config.yaml
init_std_o: 0.00923
init_std_up: 0.0625
init_std_down: 0.00923
beta2: 0.95
max_seq_len: 2048
Each number is 128 + 24 x the weight over its row's rms, rounded and kept within 0 to 255. Layers, rows and columns count from 0. Numbers have three digits each. The size before them is the row's rms in percent of the matrix's.

# down: layer 7 MLP down (transposed), 256x64, rms 0.195, rows 115-214, columns 0-63
# up: layer 7 MLP up, 256x64, rms 0.223, rows 116-215, columns 0-63
down115 109:137142137104103133158146122124084106138139096095098130107083109077080075127130132099115102149120106130098108113138074138107119112149131123171127146132120135107139096134135095156168149104109141
up116 107:117118104157132139146137108158152110127106099135115108131136117141086151097111149110120169124153121065116143178115131119168154104146142114099144132124131129168120106094118167106120154147190165
down116 118:080158110135161111134122092124139112091128115150113144157113162154139137086136180151128101146137136115158132188110118142154105121145116124101153143087132122143147116082140189106132136155123118
up117 105:112156139174135114101173142126190153091154137143132118109170111149149119120139172121119115137130121131155147112172164102132166111110120114164128103125157142108132138152097192140135139128151121
down117 096:183108133147109170121149175111118123110133128108135142126145128127180111133096117116193098137121122137110148191120143111119128126122108120126119117114146155061134133129136124162171134156160115
up118 106:142143126149115110110128121072128148151124126159145173114120104145154127107148160142080094134087127125147090141106139079121105097127124130137114132114152115196104116146133148083090138140096128
down118 130:120151144086156162156150148164125116108093137095121108133138154140124127124142140118107152127124133102131110083115066129183133149126130108140111156182126156123134154134114088156146138068135121
up119 125:136141132111129192135170130121159132103117140140075128101112136094097136112138141143071114133151175167152125108141139164105128140163117128137106123116129118137107116125137123120082101188094123
down119 139:107124121115139054092127116159169139152114091124115142171146136128135164130167096101101115140122096103096115117135109154147153118147121151172134143141130138159123145131166122132144192129122124
up120 114:118137144157139140160134130115146123128162115147092124117137202123158159191165104089150146117140139135135125100099120164100090118156120105145099105131144172100106119111122112156112097126122140
down120 115:175117140145098170095140094138140119096137125142116085122115155128102126127090142151116096129149109104121147124109094137083153131126109130076146071108169150142140143114083119101119157151115135
up121 088:108113115111120115121137156112165141137118114151118096111090120149115136104145199122109168167110144146105137053125153128170111087129091134129131100145087089149124112129117142143122139130127116
down121 082:153132121102115153093128171132102134149142151091168146135099117110135148127144154131101084130124133124165088116127147118109100175123102155145115158121179116126143096140132082145149126074118162
up122 075:138142122108142174135119135068133156130071123141110130089141099139166119141136091142133135129139159139137064166083140125120129166109101123157116113126122158091124148131159099137116125117167117
down122 072:091102103159166074147120109116175123098092120130141144071108072100130137127099120122117167124098117113104111124096159150162137129137119090113155146109131098122125154125156122138155138113116131
up123 096:104104147086101148134142120113139115115128125132082118170135124147086143089130118123133127142195158133117152152125125101168142117098152141148155116143164107093150164171138131116161141095164110
down123 085:116137144126175162137136144164064172140128105122128094114149153105159157135129089102155127151151157116136100127115135126126137137141137101143061103122146134093142155107121121142182135140158137
up124 102:111127123133100108111119081138184100106133130192114176137133118126156127124105173161141132092115103173144126133115139088126143145130180133141138156127118144129088141119087098106119144152128134
down124 110:108133084106142123091123095124145143127159055172070115149148122121139151147136139112091135148133150124125111146110132170138109130105105136106144122155120144088173110143159116144115166112103137
up125 100:149137119147122124098166105143136070149151108096120106110083125097141120124107122129121117091113131124132113085138112093128133148106110150151168140153129095084099085133118106143054119137138133
down125 105:096187121140125117123127123083135188114119144151134113110164144125138141134124188178169164121115118140116130148160093142143147111133173105105108125122120142123100159114120101101159120155112115
up126 113:152170147107085141154082151138106090130133076110117104098121100112140125141125194126166131130135157136156144125133129120142118149157135100084137102116124115133108144149133139170169114139161101
down126 121:088125110147141100084143130091151140132125176156139141161125104148127146125123081131131120114094119122107116144086149120131148112141166134161133129150138107124096120095091102081144116104093067
up127 116:108192110137143125104088124082139129104161119139101097188120107130131122170156129117140127121106119160149152172093138129126133165105126118114124142113123185081096114140126107126121106129112140
down127 122:096088095099096097135145093133138132136113163135146137152147121110163124088103137132153143069153135126135095088131144152126126138114114148140175146118140094162146121106094108131144142090085101
up128 113:117166123148098189126144163138135135120115101137098093170123163134136091181127122144113088138117122171148155135157164151143116131135127121138068102137136142103124114165146147133112090129135117
down128 101:106128124114126098132131137110150109118151104123134120131148162149057139126107128120083170147161111130171175156097134106183146122168101121100137174131130111129134128099123091140132136098132101
up129 081:133123142101151122112117133126162087163114107083080114139156094146132125128098173166089136082143132149147103077149146133137155129147134127148140113166099151165107124142162102128097146139136145
down129 093:116138153113125152128120114153123106125151123103114101126121105172118142161067137116109106114117160131122109102129130157067095120095140168177133111121099124158144110146091141119098104165088150
up130 117:118110122159120120101110142104148121135120118153143098127137130141166129077140140072108132120134131157186107130089101159086136128124169137116111146126127116155122172079154150154102151152104095
down130 128:151133093134100112132124152162104123120107155146152098123166164142114126124183142114187172105134095153132131098145086126105140118128150107081132165124126137136111129102089118118138173119133097
up131 108:179145141130149143100172060143131154152118156114161151132124115176175146106127087141113135097138148133138097137127124075091142140108127132147121122139173123130122091102125136091127119111125124
down131 098:147101124078134145101113121145112103103112108123152155194143138124162114154143146151144099126090124115103149136136129127133140101121119097105155147114130139109105088148120215120121142154143099
up132 095:148125111159097115148209118115139133159120151159119116114125134139089143100100151082147136105127105145096116153125134140143121131092144080109123170122156123092141133109128100151091090110144114
down132 103:126186171133120107111103127144156132082155137133148160111120116143138153148094127138101130110107133123119146112143128144139137202144146110141139144116135173151131119124114163091089145191145118
up133 095:140117140150118156102092098144117102123125128121097111093105136149096144158092143118124143160091142094160147139144151117156116136141136141138143097141138164179144131116126127104129117120222151
down133 111:122123109090147108175160107157101122132102184139099166160156124135115105129122160195164133133154130141116123140112109063124133147111139118127139091103140110115128114123130154151123158100146124
up134 090:133097121125119159123157114109179143110127134153128187097119164097123092141168133093086138107131142145103183119146120144122158106128154111119143116129151128127137091149117087147114090146107091
down134 087:120138117091119122112114151088148134159110123079124154174115137139129132121151158129093103147123113131158150165125173137151092108138156130140071149116154151117124079114137116125180102106163120
up135 095:137094136129146128114130077146144103148070176127145130108126095139131166110108101131116187125098148146097129119076149157159165099119119117128135119131127118149084104131138122124090134093148116
down135 089:109159164114143180132170098157140103130160096136117112144077160117124118107150170160111131131146131091095099144157105139155121097142110125123119103133112144084114076121157126147149147120148133
up136 118:126134125142105131145096110107147070143130095173117180113084146168141103154159096160119131131112168145137137148168136099127121139115125098135152144108128094125085079134142120165121135123147122
down136 118:120148147115124099174130161118103125108123126123174112162169155093110181126101151092121154118139124111173156113102138114168111142117105157147137143117102148125159162118128083141121151102122093
up137 101:126178118111121126109110136140128122156173114113088123168103126160141148130168111065133092143121142130116064114121183090140101135082141130111125158137123135110124136120108162123101145131125113
down137 099:118141127181102126163155129118131159107126138171158128130093103103085123145083081119109102121151131130136129156124163136112105156163152130112157092151110139106108088138168128101100112159116149
up138 120:139123171162111135121149148125138132087125100118103126110129093116208100142128145107106064127111136182145192113129136135134140115154131132123111124127123151138159147140122087143138150149114132
down138 131:132125136123187163151106132128083159104140169089116138137145111113105113128121090109125152125184157116100103138136118132111130158173148120107139076127140150120147113117129124155093080121096115
up139 100:151188114125113179155092146134143107146139078066098131132119145156129157092130149145090093106145161137128131172123144127097151160108118131113085120137157139124124110128133126120094135118129119
down139 089:088118112156152126128154120115120105117148124132150112179090123122129115125094122098168107126113124133129158138086149142161166134132142141126132146132118082140127143124096139066171055144118144
up140 078:173104096078100114181132124135163140105167138118085127123127127113164116122127159104158139129134137172114143101109133133144152149102170112095103127154124151147141149093146111152168126113110097
down140 088:112197130121146101104126124128128134146154129120148161134113108104119150147160129135132097152124106081174114174101130086128142147119146124125125120100146115114119094165162157102155116154070150
up141 108:161130131112128159113133124131120113092132120169108101123121127108088100122109151101150143122164180135105137116149103125170136114107129142112137114069137118070119136137107117170156157112156071
down141 100:120192142146105123108160138116114135174135135174127104159129157143131119130126164123122143125143138112106124118107123131153106131138128145127128182067094145133100134114054118111127133170124094
up142 092:087093157168176120109137107134111141129114126122138137144111093077100173126133125115152130071128131100119096167095140100155141128110134160146133130121129104084102142143120094130094085131111134
down142 073:142151136088121098155128122163116086113139113117087094105142175101117160133107148109149091135117111129104171114139141120140130119128119073097163102114094173116118123107112133154153169134149103
up143 075:098099111086099108143143120100162120091106095129076121099156125154122116108135119130124120115133116112093128131196152132146114105132144089097128136133155119119141116094138169125113199126132131
down143 096:094153162135168134114113094170154110171112159118093125187123147156118102154118091141142157087123135119136107135102096169114158108140131149122122128154104100133115121154158113132149143168129149
up144 110:140130153135133135130134138128098119187103155103114129117110071119125169131144109152126106105122135152080080101116149161144106118141140124127170143136115130125128132169109091149080098099105174
down144 109:130099100156114116175147145102091053106141106135125133150143099153094136126120089101118132118166114104140154117126075119116117126091129120090144128113109143106126123141168088159134158124116146
up145 091:148105146132125166139132124132141116086170138118111119085147161134137091119120101082149097124130127082116103117109105135134109145132148157105157102116178159087123115159142121146112123137057133
down145 086:106150133146139159133150122184124141123126173127162124086142090105141097147165145118154149108134118151148099173149147080103146134091158143127108166132135167116119132118129118134161104104174132
up146 109:155151163127147148172132095140138116127157163125092149133127126108145123115147151142125088135156168122157143147128100136077108132149143128071153122099125124129136153137191150130075110145120157
down146 130:115106138161127182085090137110091123145092109138108100168109134133105126122134147155071140091127118145138107146128098117134169063125107156152093135119115164111124144133130123145119161123115132
up147 086:103129111138143118157150121140168129101107131188112125131140103104117161155147122128116112067127117128128081104097117140072122108128133138148095101164164103112098099153112151122083106109129140
down147 096:142114143146101142129067148101109159105131139120097152144126141123159132173092145109128133149144120120114117165111158131133150135103150118158095097148136170113146150175140097144114092140109189
up148 076:156125106166118138113125129119152176120112172088094130161149118166142175105115138120106096130124105095172128152166150103154155112127108129112160145165144111107119125148158122103093126147115165
down148 080:099119110134105122103117173157116095107116104190159140109111147112091146089132130132110125155130113047121129150153131110142116115143123122148136164148110148096123088120100134115127124076123120
up149 118:144130110135101173168096115146152136122076163136134127114092128131149128133126129157133153096140131127133106176080071154121152114132151116112106169129107146142116103166157102132105141090100107
down149 116:112151153139134106112144112122108111120153093133124118136147127136079108120185146084087055092133132125128159145177129066124113135103143138136115122108150135116123136127124170142141147133165112
up150 091:120114165094179114138122086121080145101102136167120142148132114148121124158106147130162113134104162090060129116123105116166143085136112149103146128129116148132157108097120153096120124139112104
down150 097:138148140108131115130095116168158154107104154138182146142140073128119146120126085115106131141141102176148118106114117131091143189128127134140117138183096129150125109169146138158107129141153146
up151 095:122128137131121124129134106122121135147117155127122154148153093130109157154136188146143110116120151124121129160167117097102147109087134149088148088157131186142114102148138135126130097196167161
down151 100:131125103142115078116199108102150127113092139157142133131150154155158120095144144133117115143142118138161130138152172139158117121147101132126156124178101154158131171099118134106078116155133116
up152 090:127111107171106134126152126123136117116109129151128142117108114168128154074112100111125106118127091179141120139149079174105137154158143133147161136163161098099137104100100151093099115106143158
down152 104:142075083132127109112112120155179127105143149118104169082108132110091104133114133116139126128134131126104127165097200127133108178132124118092131091120116116155129106141146116153132160120155119
up153 091:143170107123159106124126118103107115146137148154151104150136136145128131133126143150167132140159115173160106082104085148135108154165117117121118128126101121207161122130134141137158109123093177
down153 087:069079105138129116130117132109117119125116098081139151118087132102105131130138112156085163112160133107096159143125156127120107084088121163124078119140156092107119150137148117133136164128123106
up154 107:110116111156161119176165094131124125103134161148131110165122121144145087113083141126152148133115136080142113069163141148125124132134108128102132115145096130138153106083125146086119132094083119
down154 091:132131109138122161135123135104139110139102143119116122167126101113116114158131113101144112120125170154109086159105164122122105142124135117188149103183114126149132110141181142122206128139159118
up155 110:116145114106100134149129113072134122101122105134114123166109106129125124079133190159123133156150165099108123164102119098122141113118106151130137083142107142103099096114135183126137130160156096
down155 099:110143132124174171093142135148171144136122163140110095093143142103114125154115151122128130100115079101132120077166126134124160096141112158156121107110136093135169134142115109100088098111156141
up156 100:142183124188142166156112127161131140110114140140118089064142153118133122141121121128100132137158120104118161126157138122099156120084119139119132085114131149074112149157135132126150164131158114
down156 078:135073118085156101140114150130119120174126132139143143200151124153143141138093111109149148114160102111123147123112138126130133151165101097096130174118140124113113144119173176109098107118137144
up157 127:102106097159101099141148127107113125182117100136124181099121133143146118139122128135105143121059122129134094111124126092114094107159154097150127106130152063147114104172116128108120122138132129
down157 125:109176118109138124128081141115111097073120080126113112133125140113147155150101149126105105158140151081135168119120151133153109105127109107114087161136122138127123153152132142121166187152139097
up158 105:137129126077157167130112135114115144144129100129138104127174159137139131167154141125133126154112130164143141154165111131133104109131113084074109127148101148136148140155136193101110123189126134
down158 105:116140090097131131172122140155101102120089134155107136139161089120104154114143153159159153139126098156130120132156099120169126121126146077092167111111106128138105101149162120086153157161136127
up159 115:143145104122150132139123135131122148135143077110115126102112089145176134101119171118118158113155144133144154147077140140128103134079113147089071150139123121100138163120115167147073115135147136
down159 115:170127146136131125150130112098128110151111151136090106087135163141093093140146101120113100114093133100145112128078126097124119105114153116163145104074135093117153095126145153148096142081139155
up160 116:131078145152108128125150104138157090182118119162127163068115155162148128127105129097119156104131152152150135122123129138100098088115157132109122113132150124086161127125131185153115109120143146
down160 122:133106125161125133106117142159225160081115125186149121126133127117129145122114156099169104121154130140166161171120127126111110157103128141124139141118126137140122090142113155140124132157126120
up161 111:136153106168157166099126125107113134128107130103121062125159139108166107145133134132122090151146105148145133131078135096140082134107102102108122135142133202108121152127117127166118148143107125
down161 137:106148158124131144113171132139123141141157153154119162097119202141102112162145112087095127144138123134097150131144093162153174136121109093114124114123165134123151110145114166117093103098147127
up162 079:141145143124148112128125110117117150105136152143111119195116101153153109104118181148110083139078135128147124090096148092125110091104175142126118172088139113128151121120123145116107128091123106
down162 080:144125117118167145093084135121153093064103114131127104096185131083123178135116113114124084137118106099134154122143145107124105132141122091137126075130126124163150129135098125107139123118123158
up163 105:092152175142124109131148101079121167139123157169157102104126144106147114117134146118107160107138160133135132108121097155122130139150193111152148159097084106089094125129136135118115097125140102
down163 101:138118148083126114133099117110071126121156126134171120079125152093125106117132154125125138147083126135083134131110150177162166126116129099135154117109087143127101129126139152152180115094141106
up164 111:113162173107166107089109152126097154111171123137095127159136129136130153147132119123148159152142121130083168095157144118180149149119123127123125082114139128096136132198128160128124140127118134
down164 104:134129135101136134061180106142129123134125074110116137157147119163143116107151143109138159155107122132138147090093154163128152088154092126118139171112155149131141146106107148125148154129166155
up165 098:132120106149130152112164140075147151119141134132126151137155155196125109096121101136142124131131159140125121116084117141143109088107142172181150152183145106136115135118100134123169149095123128
down165 095:123124097134129121078134104139133141124098157140135177169114157119163154110146120138144166120119128116152120108113150148139135073148114160124127158087146151167136103069120116069132144107122122
up166 093:132128140155136100142138112085083142157150091077156116135138134135149140133133091096110169116102169107153114099095109130096102123145109145138069136103135151151122087124150100127103130157105134
down166 081:107129121111117095124145130155156082139131181151107113148105122124132107147146183142115149117102127136129125117194139124139136093095133094126124182140129113129120122101093144109174144119180148
up167 080:163127130109151137154103145132112093129128151065137132130149137129137127115120108114082112075116152059136122117152121131135114149134134138158164146164131091117127117169112139126073157093119147
down167 076:109109138073120107160087156160172135133122101154150119098099129132126160111135118115159132104114123101182126154155059166116154109145121122106169135140124124154114144103140157132146147117124129
up168 079:092147135121159104063114077093141110097139129135144090166149097123138132159133115085115114145172088147157106128172108137155109085140103120114151125140146123120157146122116140106110126130137145
down168 080:157116143124162135150075128114106123107132127109163131096122077121112138105081125081143096167137141113093170173123118098113109132132141125130126105133145091116122110148144116137181178112140127
up169 111:111161102150123156105165101129140115108146091129107174097094138138169119151088099125116081097145157109092074111112129095128114130138131122185142119161129099124093115110138124113139119113124126
down169 110:133118126099103141130119140154140138138106130164107083092143119157140154093162157128131161176119093175143120164134061132136139102132098115119099133113112153113139142130096150152116174160144127
up170 073:151094161132107115086111115122112102130189086122097105136141118125164173152115136110076129096169161148144131099148157147111105127134109143141137104116085146131155119143159122172116131121131117
down170 081:127135173117140088111164110112154122118142132102150110099134143139196131129192136135118140140151143130138149111160075179141091119119069131149102139117123127120140161124114128118133130160102129
up171 092:108152138170143120131130148060110076095085112096148120143151139088117139100131161098099151114188102153129173088114115127153147136127128135132158105140132112152150125109131132119144120141129121
down171 094:110112141129152204132121170147133142135148125142109190129141137172137114132156101169129150110125128114087135161143095086113133118151168102119100115116152133115092132113169125148136106107118113
up172 099:158165134121117139122156129123059097145141114130130138185106114148117127117097150108112123128108115084115101149110108113145137143144101140092125108127142182087116132125142136127079146145185152
down172 110:143127122111117124102096116121138125126116103110123129124110134100163145159123115137170142114155143111112127124122126155083095097158179131104135140070133123118153101139154104081187126162072137
up173 085:100087082143094167093161125142111121117112089145124149087114132151137168158123139135106160128116120086133119118126135158119153125091096101141144075129127129130182124150120172158122121112120147
down173 082:137116134089132145171145146122068151144129147120137143164122122086124161121138098114096122098184158152103117124122139127112163129133147120110094161161124157123116149124089107112154075096126150
up174 092:160108130089121165114165139129158151093108159186115118085146120137107124123138126120105120174084141125129149111117140134139134059105146119156148124088143109140118107135077142148137140107116106
down174 097:150112139059159142066149131153135139150142099140125118128128090129153131144117110128110082111163160127129107128100143097136156108108104155121130135092172116135098101131135109144155123158079114
up175 091:164115119125099113098145148128091123072143166113106136134111163129109133133148125125138115101123101122093151141129120084168171087134112113091131104125179173113100125134120142182134150113142114
down175 108:114140146099109129173097110161118100146133115118117132131135138138150101116141157137134127187111153117152146138149135137081121163162148125133147090156091129138108091134156123098195166150161134
up176 092:127131122125111128139077101160140132122157149146117129086083143127145151187093081154146102145139115142071107103178142110131154144168126130132130106164130137164102111142133102116129132137123153
down176 092:156110120128136163144091107124180094138124109114150135121130165090120099147123156116121138135120131100127140121140106141123122184139137111088168141150081188124123121070126133142127167128169124
up177 093:065093132135152129112128129147136096102122099166131116089125132149133119141170124118085134113106157152132110123089177115147071092124113154129113145144098110166133123156114162136122108141156103
down177 088:128084134126059100127135125141151123093144178112132115137126125113131185105144139103151111147086087170119087132106176126121086126179118133112123154125154120137126141101128121118126120122148134
up178 121:127105145130114152136122110109143116117121104089066138114097123104121138096146117125129135118103169155124112177125144085133108121110089127163132126116137174105098101123155126163089142159114068
down178 101:128159165112112106108124116156158117093111118136150065128097118104151139139114128153123148135100107176177174145128155116142157162196130112134102130104129152127128131116116114124139109096123162
up179 050:127177121108145136153115076148145146153128151164134129074112141097150178147130112140102081158120109118151105130173159124149122134125128104131133101110148143110134168161118140135083161113123100
down179 051:111150127124106081143069147161141093154131144127168118127134134144110115150159094140154106126137091155136164102109146150110140147125125096119127152147130109099149113097074170102146079113126122
up180 074:103137068154155113136155135122096104137116140094121174114149129101090105098093103158131103156118095109134144161103143079143132163127119172150170127145145123128141111175136109129115123148131138
down180 077:095122126106136105119115127130153098102114114105118070134139151145125128169124112178152130119097122144107157111144138172114148108118143100129093109153101140128112166099115185118131140173112076
up181 114:112101136088180174151087119117091116099101093123149124132182155146135125110068127123125163131164115146083163131102133128151127123124136090092152124143154154117120125166138123130139130126132131
down181 132:153106153177070118122142133112147101140137150120135149118110078132127131109104150105092183130123156161178140125130124145133128140114137138125132151124148118132157142122114106119078060134086132
up182 108:188110150176120095085123110066068175156142120092127124139121097106122129097125140085134126138125128126131124138171099112124112128081117128096123126122135135100123109145135104137117141143110114
down182 092:104148094153200070116138100108137109134139140155122121140153124161121169105161130117133115113119074129131126098142113141175118078145116101124162148146113135134127133078115148114149119132139116
up183 122:150118134132160119161112143092115134141142092150092097145109164077137090115165144125138126146137122189185178162110100116143127154136137150145117129122130131115116120122151129166102089147110139
down183 112:136093099101126139144158100129125041114122085143138141166132078139144143106108100157132158105086134079098138099114123095132132102115109094125147132138139143133109122131121133129137150152129159
up184 107:134150111162151124120160149115120129104131139137106080098160131132135135083133102095119069127121108115157073136159127143148129082116143137168137138125165115135136130132108115098103123083071141
down184 111:132057099136122127127136171088158153109158112127106124132138125118149112114130152131129093111149091123158103140118116110156098088107113183123116167124140149121093098068125129105145117129109112
up185 081:145141122173096155120154100142078120137106103124110115121182147130134140180123131116116081118078125129150130093091091109157178109143138157171131116131113139126127134134118105133122086106145122
down185 093:123145161114082122122152145133128099124151089084135153153164125115116172095114115106097178144157132115111153112060136133160138128133140157089162159131133134127156125127134104100104117128143157
up186 096:156122110167123117122150112192146138117146136123125117086137172121138094116132132106133153117115107102158098166132085137078144149150180154116125074146126116139108117129115138144107148092161125
down186 091:126089149130091134132135121125114121130164130114144153174133149082096122162124122122186133114148126162115116162140138128110124134140090139086111154139130152090161127162078175139104082124143132
up187 088:071107132136133137121138089126124122131136109141123142128119124103102110175139139138102159082116165107100068098092129128138113128152120123114108156129135163110130173126140120118058095135107097
down187 068:137123115153123121110162170131151134145159152135112128134138083128128123105126123162131101205125089184126120102112156119113104116113124127179142128134154117111145070151112137115165152112137101
up188 092:125134149153102116138151102130151153168153151137121153157100093144165104110152139147073112150143146123165110135126128132114138133151180153129114071160135132165117134126162134110074090111135124
down188 085:159116141139113126158130118119157115117132161165187109124143174119126095122146145126139142163155091169136196099151096125112158143147140149106118120140081130141150106125117163110145114149150151
up189 142:108150193129104161146123127120152123128119128118068150129108152117135165128148119167125144085155113167127124150126148108111129117108141126104090121149136146114120129197133118125070150156115155
down189 141:148125132111091172106177127101144139101117101118141135151094089172120090127112097124088167102158116140146148129103157167135133099145144128101111111160145148148105163115128093099104141141103120
up190 083:120133145114112125117182112097132120132104130152163103182180202170148126135103149146134143107119135177130127111124158105118132137139141137138092134142088133100130088157124138130099101135139121
down190 089:130115126111147184140132130180129124126127126122105121172126104154096146134148088102112095177171130155089111142130149118139096150124130085098093115115150134136086149144135110132164176144117123
up191 091:131102121139134074115111090120119113131118197127163126161115128154128183135088120166118116120137126079125145119151162103160132181140138084106156114151146109115131105139110148129118130133148141
down191 103:145110127104119157137137137113103118127109145077127126102101125081071079115149148127110153167118104132127102172148089145095158106143092135156132100120108129141073130106112109140121107097133139
up192 100:143165122123067127161152129182103125141144162129103128115102179138140135122097152124080116117137138141155119076172116138105141092163128128160136114128144103130113109138107143128158148103154099
down192 087:120149122083142143149138134113123138163150122142146129082144181144162119121110145160166109125139115105149141114133141094129119139105135146092128185090125145135185122088106178095109124108118143
up193 092:149116150132154158149112124090111136103097053130155101128139150118121108099132124134135120122145105162092152130153107139128113144141118136124116129160101104109088094164126147110086159168173095
down193 090:135130110118134149158159164185110126103116129133133118118112167078139142131122082141107148149138175150134122144118154104150100127149172123140152108130118122146146122198128122123124098141068135
up194 121:139114131093127167137144130095112144120129157126140104131152147119153110119160148152109130159151115091103114116134086150142117160101169083104122103118119197120136159151109136116078151121102167
down194 162:129133122107107095147119117122133129125147163176123121167148143116132138117160107128145116153124137123176144105131135131091109137146083176099152153143170182146108133082116119093065137139132133
up195 092:145118127135114139156099145113094153129120154167096096095143153091152147142173122104132140129096098151117110139116095135118131072149131144116123051115137124140078131121140138106149112165136106
down195 102:104139160089125114109141141150124133176142120143079174161120128117139088147120114161111090157107167132108099103094159152118140193127126138166125106141124139160107142137150117132100138131108101
up196 094:134172126141089115149100153114122118084098134111146115080178129099098152119120175109117141151103164131130167118154098137141133111145122108133127135111161152155122154136128151143122168113179090
down196 090:110135099129127127134139196116114127178123120124149156104102125161132108080123084121153151102126135149155089108144147127177129133140142125169139204106142102121106101114139137110128126122113137
up197 109:109142120095103122122121152133107119123134115148102139117099149136080145137089162127118118112170146136109115108114173110113130117110094132148161184157132149094130142131055184132127105117099126
down197 094:139125144132156126108145112114121109105121124118109087099114186131141139117135084139137107110160138107163131133087117142149134145147150120157133079111110110172108110108205122142167159138122160
up198 106:121146069115083135130120105121150153063086140135096151189108113101134136120147129156111134129134134155132166170098159101161121139151119112121135151137168120111109142146151141116102134110112126
down198 105:155143111157150138119115131128120131158166128110138098106113096170144083139108137085133114126088114169131120117150128127116120164124102162137149122143096089155182130099097144145082078130112133
up199 093:098105131142117105146151168124133138108086148167098142104131134093123086161110130128151140122192139117149153128096114149107147096087142152124154140125167091190124153149128115140140130136139116
down199 092:122140124167114094143128158073077176181154105098127138162123103117130104138132090109129112129132155095118121145124149119109115107130116132108095129126148160122105092119160090143163139153159107
up200 075:144131123091146132150092135139063080137138142124111113135159101119117158141095122141117155097126127120126091134134090133082107124123168110142105162114130155095109167178147134104137149174129145
down200 083:105134157096129140142137141149115127121107159125131104110094134126136106140131146164102138126138108127124190067100112111147108082115119141124106188140120129099161155143110092112195137144131134
up201 106:117194130127093145141112150119142121064149143123078115149106143096132127132142168139097164108125142125168129130159143119117142142137135127122134071129144164100119169137144144150113167124162142
down201 104:150130168149130118130107129109124138134142111112099166095108084160142140124118072153144116138146151166096148098104123145083138098147098139131146186109153081140096138103139146116116115136115091
up202 091:146143113128144134111135118172118141141103136099086150140153111146155126123121106138126117139133182117157125115108197107129109174149124155122137146093143126122111055155143171138112106143163115
down202 099:107123105179133158179118150119092091126110120150129131130088140112148099104132142132155090157095136108093139134166115143172114117150142072115113074137102155098120110144139124136151124114133107
up203 081:102163110133082141155114149101101108094125073134119088100123120117137101156131153124069152107130151123094099116132135145106121119126087129134110169137126153106110171135126117109111128160076113
down203 083:191094119136135154119166145131139106136146194132152138109145134134118146066140108113163147112114100165112100124099130101174121135119144132129135101080143107101135124132111153127102135147142159
up204 090:156139153118147131145106131126089169121124152122124054113092157149128150107136144155142118131156147140137127147164086155171140130181109137110080177122111131130138086111126129127149118141147144
down204 091:116108134096142119116073154126107140108120110152107142143125144126129142156097123114133096119124136120116157133121155151155105136145153124153119184141090099064135136205131121140090113103099149
up205 108:082107096136112121128136106141134098116093066122122122129136154187113150149155142110152165108097152080135100138087135115146139140119153124124128099147144110162109119095143170083130117118129116
down205 103:128143157123122087078095131110112133143123112130107096147148090137094149148134118094122138104160122152138093101158100133089167104134134169099088173125113118107143145127103143162091127118095106
up206 107:146165110122158128102089160157107094181142170143119114105127136169169131125124103111153117133111111129121111120128149116152146126116117102136155183122107126100153129155087159155127093076120144
down206 093:123120120154114153129166113117171142096128122172152114130141137132137148152097137195118169128145113130086145146099099184112124109153106113135114126154114135177114125125147085159135139169107133
up207 105:152140142101121091130135140101135151123132145146066103161121163135120121119164174137130070126111134129100124152189134092150109086130122106119130116106136106148122081114164161146120133098133120
down207 101:119159149121083117102130185125128197144124114117098142136127131125146141145184150123113111152110100166151114124151125123125106141164122125128108158141171122121130135142120156098113100169130185
up208 111:097126132139136109088120115085102151132105089107092117118112092143173135093141141128127118112124106142115064147155124122178109165111118095119163146133151091095138092114149134144125142117103157
down208 109:158141115182128121093151127133108120139105112130144140139103080113095144113131141111138138123152136119108135109131105113158149031135127118130102160146118152124093142138138117100193151126136142
up209 085:156113126185156160097136136126147135145152145132113108121115131142172140126111104100161144133173148100140153146134145107114103116126113088112135075130150170128129111120141139152148108191131075
down209 088:160116148105093135131092161112098057112115148118123117132117120160153107128141119140122102120098117104111147106094157129144102101110149114095094129114150134152137144094098163174107092088143123
up210 106:118116141149163126157084112106110166110101115106117096128133131137121167129143106132076161141120134123148137114119106139135174128132140103135138084147156135089119159140151088120141209114114102
down210 099:121164132078162129139115117185131091141140132144139144143114132164097130158092150153148128122121141122094180118136141096144118135119138131080154122120145130085135126115108156138124143097173070
up211 104:127176107141134114165105106157107116147101108139099104118134130138166135104136130168136139122132140101125128131130163083149112149141101097118079135128124141104107099155151146097094124090145054
down211 104:176116064184138134118139117134151143136125113166145130097087093111143121115118111118170092119156092154152163102127166139100103123119118121163130095099150150134134122130097106119122108100141120
up212 098:145133120180120111112146134151145130144136094101120124151129119182151184093145151129114123145149137106174142085140124150105124153117125117160127114155132088148119071108117150185121150109140132
down212 095:125120165144135152138168122145124138117130105124115099101138157137128133129141111136101120104094131077148156129122081134130166106157096176146094125122119124127143076114096081127071124115106084
up213 084:150156122115133152152068136149150144120120135143105133146098101168135138124141122123118106085125124106154164138149097123127111139137095098111156178113170118107109106111131161115095179076150117
down213 076:163143154132191137176107129123174126115132148148081115098122141100145144123128105154135112092114100091136164076107154102126116167125129101142151124155124132158124155133112135091155149125151121
up214 112:135173110130098117124105118124101119137132135180133111124075131109099161158133124146156144090132114163159170157123100100172144138111128152103138169083136091098107132122108090147119112139122140
down214 114:118143099210113113147117103118184161138159134141114122147125116092146098141087110118178118127092162124138129158156128143130136140124160164124147079121127125152107153120159120121116137152110126
up215 084:146127138164114137107114098078110136102166135139110115105095143169123108087093111116135163131095130124093139133118149140061144102116138122107120146121100147155102067127113112094143122129126096